python train.py --n_kv_head=8 --positions="rope" --rope_base=10000.0 --qk_norm=true --attn_scale=0.207 --init_std_o=0.0273 --lr=0.0113 --lr_head=0.0147 --warmup_steps=0 --decay_fraction=0.726 --dataset="wikipedia_en"
Each number is 128 + 24 x the weight over its row's rms, rounded and kept within 0 to 255. Layers, rows and columns count from 0. Numbers have three digits each. The size before them is the row's rms in percent of the matrix's.

# layer 2 attention value, 512x256, rms 0.231, rows 435-447, columns 128-191
099:126129094169155134151143115152076142097139140141084143150155073102139123117143124107154133145112137133074131126127111114107140149134142115112137121085086179089143143092208109120131136112161147
095:139132099118138139091132167128098118138109094098098136143101145145128105153093114159139116128127130126110104105126149151137161140120125112115161123174089120140175111128101088128114129126108147
096:128144124121141188107129141139129135139144109155112116094121169118111155135150105102083112111134110122138085156143160096129128091153128119103127146118173163123134149129121137166113121167118121
090:140143117130152147111099129160098152127123120148139076109148107153175125170101099143148084152143151104154154138134123131180100084142120091155129149128101178116140158142171091099120141181110112
105:120150097160102173092100082157088131086133133108111177127100096116091101129140110148116141114134135164141134122143140112144147119149071137130128120152133135124132142100117132111121098157135090
098:173155138081146153155135124159092127096116080096082166134103093131136120138143164152132140150113130161079123130152082115123147110118143087104110116092107145111112126144104152136141107110226145
095:154151132164190099108149096130084139122159134107160128096133151094117110136163147127084117113104137080110115094169082173130134158091152113136104117087130110150108148146136107130158161153112114
098:147089121137143134177109138116127104118145132152126113126071128139158128171056143104150125155121105108119089102154148155132142094105133179152100109169154131120102126166100130129152112166064156
097:105114118138133081130140149141073180139108127116182106133164160137135121120092094084117115125128116127123110125148132159139120108157121133152200121095070139147132104167120137109114134091119114
100:124134144125143124149122121185134168106160112159152140140135098117115115159123150069146159111107106148128157126130126152112129125122124122145145140128126158142124166121072093133169139070112126
094:093128160162132109133134117112091184110104134123108192138091097155153181118097077118131127098131094155140112185135148109114115138192146133160148125120108149114152155147121092145139136129143153
094:088116140112149107118149137142113145112130135147117122143139177130162098122152090138125187153124072123165094083133130103137124095116146118133103093143114145088134090111133110087085120156163167
096:147137103130163149090156115132139126108116128131150107177196100101137086146070131122100135104111122100132127112184152116153103148085115154141133133109132123129150163160119130122124187135104145
# layer 2 attention output (transposed), 512x256, rms 0.265, rows 435-447, columns 128-191
107:137160094160147110128123122156079078152171178098142127108113120121123168130122141141134134121143074131166144119116120133127196120150126126175136143134102104127088087087117141106098134112122145
095:157168115131123098135152127103139092127139161162138145120149158148125118165176089189130132149134117169095160141107154117137137172140165133170100132097133107147144117136156147174126115112074106
091:169102145125102140140140107103180131099088143148158125149173138136155102127093147161088111132113143137159167157114119174161141160113126140127132102139118104116153144112136119152110124113124147
108:096171168096095129124120136139103153154154080125135113102117164093118152149114155135127134133158130101131141084129091142122120171182098110124110173174134150110125074114095123152146104129127106
104:148139086106111115151151091104110081156121152170171109161097166140101154141119135110097088073163131142123100154113127108103095089135132152086157101134112147101139101130158150139116140092101109
110:140174141108124141092125148118108107172118089164135122113118127127132168123151132160104099107157115163163097088153146073122142082118156112156178159137113050137134125119123151069108124127142159
106:127157137150151142139139106166111151127119118174122164127112171117103103111139107129126099108117130148138062106144142127134076116110179141117137154131151104135156199112111126139143117160163079
109:150143117115113093143147115177156172136123118128087109116133097105148115129144141116122137168137108147114161135150149099118100145144125116126156110050121141168109145128152133126132181123103143
108:151126136074138133153108141113095127131099134110118095160135098154116126108166141099155147128128093144140103147091129161154127096184110127134112072126100184099090153135142170164111122140152131
101:147095153111128099140127085117114147154097155116104134145099115082147155143146120111110159129142125135141132115155075150097113119142142151114122184107105149099124120157126204142106128101095068
099:177126093137157119134166068135121125101134125098161110137117125157129134126108147179067118162154118119120132112130149147122133106113180099106144124137123120161104151092154143107121111172132139
106:106137156119143140117152126129119090122127072174120130154185153133121124116137154123071131115136118114118097102099100138158131145146155092120128101171111095139127165123138114149157117117132128
108:144115093105114122119113103122157143097138149144164096130121176133145117083121119136140105131159132137127149138108148075120110158100137128128147101169133051117104121126146151128143130157101118
# layer 2 attention query, 512x256, rms 0.233, rows 448-484, columns 128-191
116:139167107107091123130122141122144161141140148127102102176133147104153136127115157129110088146117132143096139190122078115121124108120156085126143098097151122181129099137078147125126118128144085
076:155136170140117109140115131147122109157131109104137143190100119126140150164136096173138115157131109106156139113102180100176166096143078156122172114131161142123093118135150101143118119141078142
083:120192103109099100104100127107110137139106136105154096110145129174154139164125165102112086137146119154113182123139146144207120127148149108122095138081133124104112138133183114164107099133117144
101:140145095107140120132128098078140076168093117127142153124107151112137117128149135098149171106150151125128125130151153111135108128100143162128126145101119135118156113108150128122122119119119173
077:121109153142138145115129099143101147140163145121088143098136140114127171123072139101116089141110091120121139145173102140145113135130122117121108129105173151159136133142132063136089094142127150
100:125108114133127118123136174109134120127087144118123136138125164143145102133117130114124131124130094097147085103127109138099132142138148121160120121142185149125168080118126122156145110109101136
098:121084171106117113124093154114127184146128100170110133142147120124161113134111181086130143107092148141160105153097119129112176154113112128112110117129128112145109139133140162120106154108079153
099:147168096101094132162126149152127131129119122154146133103129091130106103145169112130155094113105149153117097122122150161163144081097147122127116165112141094092165168152137158140175121139112130
104:141145142137152183141140123105147143122152162150125150095129165149128170133134191127082109112135123156115167124156156127115103107110152136137131143122118133130134113155122118120096136121069152
101:109168144143128123117109110140124170148086107128121087131125166178106122111136122144125045134111156104137128148109134153178137119142145141132162108150173125132119133098137123151136131095130073
102:121103113155100141122145160158122113116107136166155119119127131107105093130137078133090082145135116138104113122125132107072176175128123128129129129121100075139184196144139115136124103126149152
096:121072128099126077135063132112137122117103150093140182173108116139124132127140120142125118121091155117127159165132153124119133093120119146139104109141141168121100131071103105147114118140103125
094:155130142104140120116165101115143146161130142158114133119131129126127150133132123151151131099152109143133127143101113118155158152113154132104158130109124109143096136149203122184125126103098184
104:133153156134119144118160144091150160104172129175140111095114112120163109153136141140125145121146121111114116131155101155141145115116090146162122114127171116141111138126126141147148151132156100
111:147122125122093180152141129152155171142112110124137116122147107158150135111190108145121113168121131132130126138128124145126153125095105135159137128096141095110065119149162149107107121143115165
107:146138169111143143093114140130119108146171161108161167159136157146126127130118171095145135167132158172142121102114115142124111107144116134146118161127102133141127126142112146168136131094093130
114:115173097101142105114148164141151152094112140112126131136153149150122129111119151121146110183136112107135082132114132144104105131112101123095106153108109096130134162116095158145166131181111130
107:137130105106104092101110122129107109103103167166110120121091121113141090142165129129134143116120156120100126100138149116114117126088107133130132123133146127137146100134111107142121133142094177
105:137147086127085149131123112109126124164135106125136115069078039107148168127159113132138144095101105123132124113111136107146137154110124114082156106152109139147102100118114134113111160150129206
104:111174116119119097113135148121103145089131145164133109152118120160151143091139110133183134150128105149161102131140167115134096129111132110121129122130149170141163153119129098111120139129096134
113:124127140190150105129160144094075110120139133112073159129148110129109170160101157131139136157114117144109112110094128151116089126123088096146098076156140152134152125172106133141153131111087162
103:140109105162101153144128102141130122104064143050107151130153129117131144099156130084103117138076159075102087110137118090083097098120118148153132142134106108113076110128127104122146116106107125
109:134132114120092152112133140155123111130127093135144100091168148175152131107141137110139117142130179123151148165117125140097135096141130118130098121070113112120094119061144123138129131127101159
109:145141095101103160206124119142132147117134134155202134114126104114162145105153141109155181131119139154148112155107100129144144139135105109115097149118105092109160071069167116110117161141173093
103:159126139152132132147134110129130082158136135108140109140118141116123088143168102117111107138188103148180089120115113162136134113130134175123116129113123144125133147128100115102119147103120136
102:132131171121178110106098121125117118100114125133155110107140145108116127124121185107141148121128116181124130152124101144154120154139113124104109168139152108093112118093177135072151122107135131
101:146144142142122109078148121134150161155129153099138158134112157151121108142094149138142147120147133125090155138127122127115145063159125127162137113127122124178093134125124122104137145161112101
113:132140133115137179135146114125110137144135139120169114168116169138148132166137111112099122120141165100129098090115130120158150125100157127106152129116106119167196135127147141181108123169120149
116:149104108086147100152077137134152139121120140130103192122114114118106116134159131161127106119122143122115128140105142110168134105090155080134125127159108132077153116100123154120077089153128178
100:107121112126127100129180149153101124101092143165139107123132136119132090131154136158171171105127121141132142142119104122134149125090150198122138128142179140101139151131138137104102131124148119
101:120142145142146133106111113131069099089134131109114154121142060147103108138104089128155094179121107127092139120116166081140132100134075114137128111142148132159154154156132103159126129132110180
113:112114124161079133099149121073183117138154143164106102103123125122138153132103106118106115105123139139120135142141147123114138196128099142143119097144129099178156117143129079119111119133137117
088:163128163088116122135165130114121141136120113105095172121145099128078082076149149136137132138102133128115126097120171131143148128174120121134152082155145162088112144082125114125132148120060149
098:178058114150189151127151135123139138160135102136119163107130156155128128119156104102161173113147140148129126126117132064093147142111176127138170141145123126077130113115112172112124119114132112
095:140139134121123072156149101155119110112165121119101085104094141092119132096081103112100082154080117126153132126124128127124152117111089138136118132120150132200134167125141129134152089130163097
090:147095132151098090095134155137133169075103130142094123150102120179168135139135166091134113131125116083151155148122102100121106162113141139152109101189112107098081105103134159100083137129184126
086:088140104124127090151125095144161149116121114135114056111108106092150126148131133148123102152108145128164119167124147118145105119122108117169091122132115113135115161104143114115144124173135126
# layer 2 attention key, 512x256, rms 0.228, rows 448-484, columns 128-191
121:138135115132123150110132125161115169120205162116130115150152148143168133125144134108118149125142128105132081119164135152138089141142124138111130152118129099132108119125113154173117113121149162
093:099148156092119137103140132147120128129082152130122061137102115090115151099111143175125102136078097146099105123106119146151131103123087175091146143128129130131113150155128136137160105136134114
089:147142120109170112097155134120121182122081153138141156144143120124134148124107121085113173122138137159131100114157148141111138084092173150084136135156083159161122141113119094164103151152139129
103:126154141101158132117127132092101157132106104129138123119143103135135093105115138145106129124111156147166132142138142124087189121101113126118130151089093188157138106148164078111119186127161137
097:130136150163110115136109123139151179155139097070099152118158167079113100150105124109122125118104092148146080141126093112126163119131124143159105134139135143119114144127131134143178151117096151
101:148098143119114170168134111116152098146130131154140126122126128136115126139119142099130078146105102133131168127125133164112157138165173130109138169106140091129131117096127121109109134135144123
104:126165118107148090169132113114146161140143117167145131126146104101127142108154158133147115133089118171120116156139146162143133094167116079147122114132098104137093130146168088127086142157100113
112:110103117174160135094129123135168159120081075099143110152121125165123157116145101113161089132111094158123117112113147148113131099166142098115145111119093123124079126148154097139119126137115123
111:140155121160156153163100093102143176171119129087115160145143163080129128126094103156116122094108156117149109128132134126081153107142141128176140141125149066144144103125119162134113150103153151
095:104194120126152138099135100128111133086105105106146103122094141183131136122114139121111137154153111127165158122116120181141157134103153127125105138077125161126135154129124150142146127135101053
103:106111140140135118167139111106132141128114132121165133132116125147122117142113123104125093121120085138135132143132126162145122105120130169104139111163111131138166118145150110120120126066123145
101:159109118142109101133118115058105136118124142120140129166118128103114124107099146161160169159111123135160107087126153127105117130125128145162107131163109149134152128153096133168140162129163114
098:123158097100161136151119111175150166130084108140129116074116170124118136134089142139133111118145160104117131112167104108120138088129152198103121116129138148125087112143150160114176105121102172
099:157126093157141108148137150098137112116099165110132133117123102121153100124167101110150082098124103147126113136121151111145171086135103156161142171126114156097123134175127100155153107133133113
106:164137130130155135098168162132150139106106174117099120129124147153191144093155148120134127101178150105090101123158143119128152101166134134125098115107146107103120123169131101090146093168109107
110:136108144125159115095094100100134159188170130133131151105119123141133157146148140130142129145128108118141094171138147136142159119159132149170104128165112120120157150111172150173119145116142120
111:125115155119127119140109171139138112103157160160126110120142140176126132130132200125141107107149119098124171126113119151131108087154120102117120115138109105129118098149134119122133177117159165
110:155137118129171116127138132143118152116128114091121136140179116108156134125140106143132115165167151170116111191105182116121165168129116133136101129132125076123149102128158131126144130136119141
105:119160081139138093115069138142135110117085099121129116155134069137149119098118122084113156134133136091133123072098114090152099109120166066114111177085122156119118138148130090138110170102135123
106:114121092105136144117091066094136137162142112139158152170116117136150149092149078122154125096123145088098136130119150136145148074105133140105103126156127132101147140082132164088117130100126105
102:083105160112075134146085105114130109118053104116169130151139091096134120104123147131153160129147112120114122139129150180168142122165132109107168122095159126165146123112150126120170138105142144
105:101118136124150090123122109124104133175123092139155087119098130142173139110080097125106167146131142119113121135107092147123165147163120130139090129095129147092122139126117127114173156132128128
107:156155101135128123130140111134091135139142158119095139131119154148110157134131118116088124103118109094131159135116131101113122108106089139121077134101106115154129144139156141106138111118152137
107:147129099128137122204085145125121151156112174105167136088129111111118103113151114128123138129123121163129120113105114143055121119141158124130089143141152151118154129160131149107118124164112094
103:157118117119136154109112123148108116112124118087148105121120136100124124112141121127127138111116132113155153112093092105110116128155106167150136102109151127119102150135092137094125091188120110
099:149188121112129099146125122126106111150148118133160162143099138084082143132125132116164114166126084129170155161151085167165126129093107120098148119150136131132128123163155124139164127139082172
100:116140102196118125072125136139111154159140142156116109145145157143125138166125085125107158143161107119126132126079083118101150117116089146109157144179110150145176139120186121143146140161129103
108:180071139111116167117155062129153158132174124082147133124123137132126150163093106129122168158133145162149098162113128153135124128127189121127172138157167113124154133136156118107125149151085171
107:125112150149121121124180136133159130155131109153143124124094127131105138110114130119132111119095135170175098121092171122159128119085160113093146183107158163158111140093121117135130147128133147
098:140088106132124149136192084119143081130119151143122157142178109192173134123153122119150167115111150125117113150141121127144085151113103152152108136104107092133147083107134120110163141093110119
101:086098112103132110108110085157106155178106109161089156150140115089122086150136127126078094154120082145103146164122102144172155114128148141093164090114072147124155117134126116151130161115078158
110:148115112132148151118160163119152107122106112138144120130122104098154101135119123123146160138128143115163119137123120160126143118151120131093124139151127127121115166068114077134129147163119092
096:100120104145131131146119154130193120117167144138095111137166154128162150142085096089126107134133131137112125194131157136113151140127137121159136131158129128174133134118131091137109086126126106
098:134131136122120127126121125151160088139143117149126125127114110159119112162137103096100115162163119119167152125112139109131136132118176094119108125161117147114133150142163144087053078113115140
101:166095103124151089123097119113136162107087134081160127118155118085096126129136106119125124096114102173166148130102103138156080117137101115145093108122133123125120147131154179132169178137163152
089:119162121121117133154138146138124112108152132118156157149148098093146176129135125146143152150137149086111141126118152112098100109118127089172118115082110133117110114081130137131138160099146140
082:148076158094137131175126127116125152117183143143168108090092116124078101137115159162169144155124113107118131113170104107154125178143122141119127149138128139119136144147171131128167166133103107